{"n_layer": 14, "d_model": 96, "n_head": 6, "n_kv_head": 1, "head_dim": 32, "d_mlp": 320, "vocab_size": 2048, "activation": "tanh_gelu", "norm": "layernorm", "norm_place": "pre", "norm_eps": 1e-06, "positions": "learned", "qk_norm": true, "attn_scale": 0.177, "bias": "all", "tie_embeddings": true, "parallel_block": false, "init": "normal", "init_std_qkv": 0.0256, "init_std_o": 0.00484, "init_std_up": 0.0256, "init_std_down": 0.00484, "optimizer": "adamw", "lr": 0.00577, "beta1": 0.9, "beta2": 0.98, "weight_decay": 0.045, "lr_head": 0.00915, "grad_clip": 0.5, "warmup_steps": 233, "schedule": "wsd", "decay_fraction": 0.685, "decay_shape": "linear", "final_lr_fraction": 0.02, "batch_tokens": 32768, "seq_len": 1024, "doc_mask": true, "train_tokens": 148200000, "steps": 4523, "dataset": "wikipedia_en"}
Each number is 128 + 24 x the weight over its row's rms, rounded and kept within 0 to 255. Layers, rows and columns count from 0. Numbers have three digits each. The size before them is the row's rms in percent of the matrix's.

# layer 8 attention output, 96x192, rms 0.143, rows 70-95, columns 0-191
092:124152135134100100146109126154098091105104157148107127128133038114130103101130164103061142146169208105119121050103129139098170119164106098110131113154121169108149148145162128184133169107162162133123119104124142111140115157138128131096135178114106110124116090163124106166148104093136134152117147147134147145124120139127117131102129133103162137125123149094125147129105100143115147126126124129144131149115139117095106111145100157127131131139160159116138115124141128144135129127112137126098154111152130097097129160104102101096120076150091108139097109141136093136131139124139092170
104:146164103097078208121124130113134072154160146152089124108074139170167135147070107092102118165119151146123133132136124150146109118121143130154151088142095111088137134120120136151122137109134118121127140129117113114153137130085132165098106165120110128124120102128096112117131110115169124109112138150115153119140094135111129118156119151132136100107120113111090104089142144124107171116124133139145128146143122108144143150129148140115112149140110123146107150166150142111137149100163132104176121071102160141157098116161123165170174204111158136130150100098086145111113106120140129090
107:108153117140145071129094135131142169130123083148132151104159146158084129098168146158131161120145084116138165159101116168128122105118133164122123130096144148137083120142112143103124140115110106152141158081150110153144165084087150098139121121128152159156088162060069130140135144108145069133148122150123123125115089119119116134151116109109131111112134128150117121125125143112164144118135119107135153111146174107116143134121153123151147100105099127126107098125110123115107080138147114087118151163162096089107140135141119122089078096161119086098113144142145119083129157136126146165
106:113152136072134175166138144170159154098112142147149199149115152127151148185129107118118115109122154126130123105134128099128145117133123130141126101125113140149177117154145115114114126117158143130168176118146159066118158126130140181127112146143206091120091094127089095172144129167162160158130106131135125108143103086116117142144127142150123094097137148124110124098124132138120144103132128132142126130129127123137126123130106111101093143147132120125131131129130127108144125119143149093130126177141069113113125165119100073094107118144095112130132140102155117073099175120128125184
107:190089116121160155155193194173121125132119145114161130114178086116132122078157136135110123051101120151149135166092080086118069094096131161139113109129150117109131092119096137154128114138082141139113116157118111103135125127131096093149133146108139102132151148125189118105162117086134148117110117120131115109125110086112152129120135100114114132154137136099100114115154142100149107122115126155110101160152100121167130147122135118128126158135151090148167173153140117104153125150134147122104099154120124150122106141119127130121124140115126132111121143152162127112169128130113167105
100:114195134089119137073072152099126104085082134101104166109131097143180124112141166101136194218184124132124167116108154119105143119144107128113125152133136122174125112128148108112129140108143139166170126125119130098112135139158123086171172120121147136114168156100119134127130105163103115157139152111117136132147142157128146123099138159128107133126117123148133133110132133118097112147158123123119138111120129140135111103113118130113088128131111138126133115137114130119111127151136126106090104128125129121114146150108099129081139116122125071105092160170135086124164101092172171133
092:111084123199138115123130130103145115151177135131176119081127123118126087097097131137107128151121171132117093098100143106109108123143148143142162097156122123119161123097129141161122133126141124113123111164090144146093126154177119144159187132098094091097154145135187171063090112088095169116142138094135083123125122110115124127119136139128117152139120140099142121145136133124128110171144127140133113114131098168146127098138105137064117146172158162142114146125146143109146168120134131130076115133138129155151131118146123139142166106147096098112142080138141127130104099112112112108
088:164111137164102122133132137123131164141127117142113159117194129152122095135132134035184046080162170127115078119100096085125115150134149128140097143167089120130176147131125124154094169115136115117150097164153085110148132134100125124151165150128136132146137125127136107115117131144131105116090122125124179094101099138117146090111168141071133130131105097124128146123111116131127128105124135151140133152108092122115105124134151176106151125152151093149128141117119112163157128117137116161142123129143113130106120082138144123166150130117136157131092146102099128151149105136106109125
100:155147086117155101146120189119139165140113129126157116118106122188119114153127117152112144102155104135113086125172120133138125126134121103129116186136137130151138137136143106104120136141134116125177056085149085127152171144187111091164153103130135121179153113089139181175071193124123122193126155114161121117117130146156117117117149149109122129136112108116129134135105119127143128168134167121122136149111110154152131117127127124133120136117131126094111133109143141142124154117106137144147100185138114111128153114134148161127112115135117084085106149123086102125164168152136135132
073:124097144115120140164166172186170156153098118100119168047111127085077155149140110087103129107071118118117132136133107163156128124107137157163146132137112113110125137151127113116159130111137136152118155117089154143128133113106127152139151122143141093099078157124110119085144096100119177102108110131125151148162127120125148110091149115115110114127136157115111174139126107163119114127118146091127156147109110136146141141103113130128097113141081132091078138154147144121148168076116133132099141135116168158141122143082165142172132168126142129149133130112144154129111143130134154087
116:128116111172138108094170194119116132154140130144117106155076121169127126090124153183130122124122113135141146156123099120124110161111179141089105142109143110103113127101086105160158147125086088115137116116116132095145183129132137169124118141125136168135114148131067105162150134166111094113111195122129123090095121157129140108152153134119122128142143127129094111106113125097141153107113096158102109121138116132144140184075154135155134111143142126124117112119090126113109097109126115114144106139124131076160158126139102162143086132133151134106123136152121090147157181156110159108
091:067094090145154069102107071116158157177102131156139086110133084076182089147174188111188113144166102117108107124164145135130116143134128132147142146110149119149130157144155115102116112116135134113186160145132096113127117112126139117135096108100138148125081100104098153121126104144080108149161143115166119121118110122127123095106122100123103099133121103149114110113117154124108122131139119135129097145118155063092114128169158140131157125097175146158150119130138152135114138139113124125153097131126088097156130123136125113123119170124114137136134134116106137117133112121098116146
114:117187176112133194132114112136095154125183093132129185192128184149152163168105070180089143171090119133131133123153096160121104106110131159131168106167118129116105139121096157146144127140145111114162174091114143095146121103110141103128091128122199159158136092132113111170113128140127140118141134128114109119142134131109117156120093133120143122158115142128116107152141121136164115110126135115134150113137161108110146141122129143135171084154126111147147108127141117126144097101136123158132177149130135140143142151109110116129140098121121093129114106101143121112114157091123102107
110:202043116138082101127111131134101105107087132117142135080132091124139106133151133118103083114143090127132155167119081154142076104099116123119092152100122130125066112123129157125136144128092138154086135133125113158117096098072164111136150127141129136161151138120141129126159147145159113076124134119147088137172155090115106149100092111158099125136147122089078090132163169141106148140122161136115125122142106134133105137120116100127105118123095115125143146136165133148135122126161161137117120148119134148160130143122141086097110161128137113146156152143154152124140141123120145144
108:119083139133130086111061127133109176151022080098210114114118134114191147130119109113159177127153133139124147122118139155120108146107113155151135100135117130151095103132145113105119111120148149098130143147133136132131134114121124116113105132113177111146138133132183114121137113117179181135174123150099145143137140147113125160133107135104113142125119097136137108125178143117133127112150137120118131153129117132144125138120133146186108156100108116144155144163159107086135157121126153121104131126129110176142131140114159136104169150088140123122130155119174136102135126135168117118
076:141128187102114185076104131089138114091174101113147168120118120153128079154097153097114145109135131138110118114129130104104098113135104125136149136144173126136143150127109112114116137131133134114108151152174160178133166145169117091135135094117135109090096131181198123106134131088104114116149095074125101142121152115118120109158141147144125062144115135136108103096130122156095091126109103126136121124146121118113101119140139133089120148139164136146141123091114117113084161132136105122124147144124165112093130089083129131171133135142122147111155164134143116126118149078147161111
090:112179107065114142131079140169161171139128110182094098143142124165087118177169154033123211097135164117120118089146145092130135107129114112112132117140119136133176117119140119145117095141168151132099146142129115124117139126117139119101092105129095141114115109104101145124117062118135103131126107120147116136133126123109108107112108161144122122126118134082140088081130129138092106155137133129132114136121130080107132135144128128133128103134114140117124120109127149139130131140115144131076056140115098104122138143110112131139121137163121148095132105140106150154098159143134141151
104:198095136156084135077049115078115173108117086086116129103115141185136112150142163136181077153153146108118150163119130120128107086112144141127146104083105130126139156127099128142122074161114121137096165114156122117148134099050146126132128127133100120162083156138125073134163150117180123101121155163132151130132125133113104143141118105134132139114129118146137144126128148126142145145131115110109128151126165137120127131133148110123150125124128141129113147108131135116087117104134124105146143174149087134119174144141119105132122092129108114112121130092142123103097149136152139156
099:122130049171137053123127110165074122111099122192127105177147073160113073141138124149166148086174158134099147111128124127090102114112140142133141091124104149126129149116114143183134129130155119156137102137150126168163158164178121104162141122119129129160156147095162150120104136117117117146101108100137134153118144134134120094130121147127125096105125122106166146123135131132116130184125149105095133099153122151117114099126128122156132095129141134156118156115144154125116128092146132143088133176141144129135133123119100107111098103117098130132094128108103103127172122119131096136
120:151142140140131168144115143127142144107165094054118172170126156147101101204151098141176055114144126132130107121140107116105131135148142120124165146125120143160125120114138145137110142134125129109136114102115177104119085124154048099111104098127147072130083068131112109176140116109116166169124117110150106120129127123162141145172120167163127135122115147135137144165123104130143099132130119114163139105150140139117121105134115107112133119148131168122080098097136148132083117112125114109103138149145110103100136154145136152122135124149109093096152142090128111119129149115135124129
092:130092103087089105120145124177103107064128076120166104136165131125070092109144159180131155115118153106103121097117139102134140116129108119123149110130143125112178158106138151154133118144161160141093140121147101171109134174107189171162130182135100204124134152120126125125165144114170090075084129159118146118130095117117137157139119115152143156156120132123120110118143127130136146100126145132140134135121113114133138132102096147141096125115124107133147110151122110123173094128109157152147110105126123148145160159142122114108138151098122137136101178109133121125147134098169115124
084:166105178106151118155082105131170201135066117043159129132116168110129188152151142134174101094101099142117122160126113111150138124117149128143117146109146093116101146141102147122132135141113104127173129118127138078142138123149084088152131100150120136142108131139151128123139175120107163148142142110150120147148129119146128128141170135116132121140125110083103138118111105150126103105094093131137087155123117122170125114125145119111124151133142130102137130114072139139096122183127112131143147155157134151089113152194135132134114086145117113107151099098140119126133141129101111112
139:168112160093124148131134138141141128098164076124184138115143147133146113127117091143106104161161135111152111114109156148125179130139113158136143144135105135134128117136100103071133153088142149151088133097135093147109122180105163168141139138150060089148123163142176076115114104117156129111138120177077127115112110116143094141124140130137130124109143085127121140069138113108141139127148140133160071134120138129122146156150128182161137109163113145137136126161105142097120163096147151117109158093125127142118124192133143136168132143139123107159123129111147094126088118127132128139
088:046211091159167155149137135137240139126145155222084147150071145156072105106109110203118102143189116140127144147132109135139098129121113125089104174117133125144114120118124110113126123130101127146136132123122168151143141093123130097124106105133133140143120133114103140110159133107172115109152136132094095117164105128134133118127120154093129115126138124116087116140124134104127147127126119145119141136131131146116130141132125119135140119119158131142126159151119120140143125114166136158112116150120131157128121116102156138118152129117118116138128139116134112110142124147154113092
097:141172170172194165123158159113169132127149094106084115142126129143145153164126124107127114125138132150118153153117111102132072112118143124151116096136128124112158117100162120162110109163099098136130105183122113124092108105135165161103122153100119136116140166125104175130158107163160120101094147099145130150128135126084151096122099123110118151131121124117121113126128152151094170125116143171126164131145089126135093135108127118080074149157138126144105134103174120152153162131113102093162114161137124153123091066140124092117136139122145129129148105096111138109164108110145122100
101:158101127139118086198163076214172093111075170089112095123122105048100151130110147141136104098134126130133169132134114174180113114112102145129097138099111128124136146146148101123113142123154146146136144124123152191123135118103145131106110135124125177119113147110075137134147117119174099120143120141125130128138119107091141137144145150150132125103112140157106109113113166145120141122118159141111123106134121121124157168119155123160104083094080138145120127163131130123103139121141125167123115119099114149156118098115118083125124105138144160118150121124111164123123125151094143132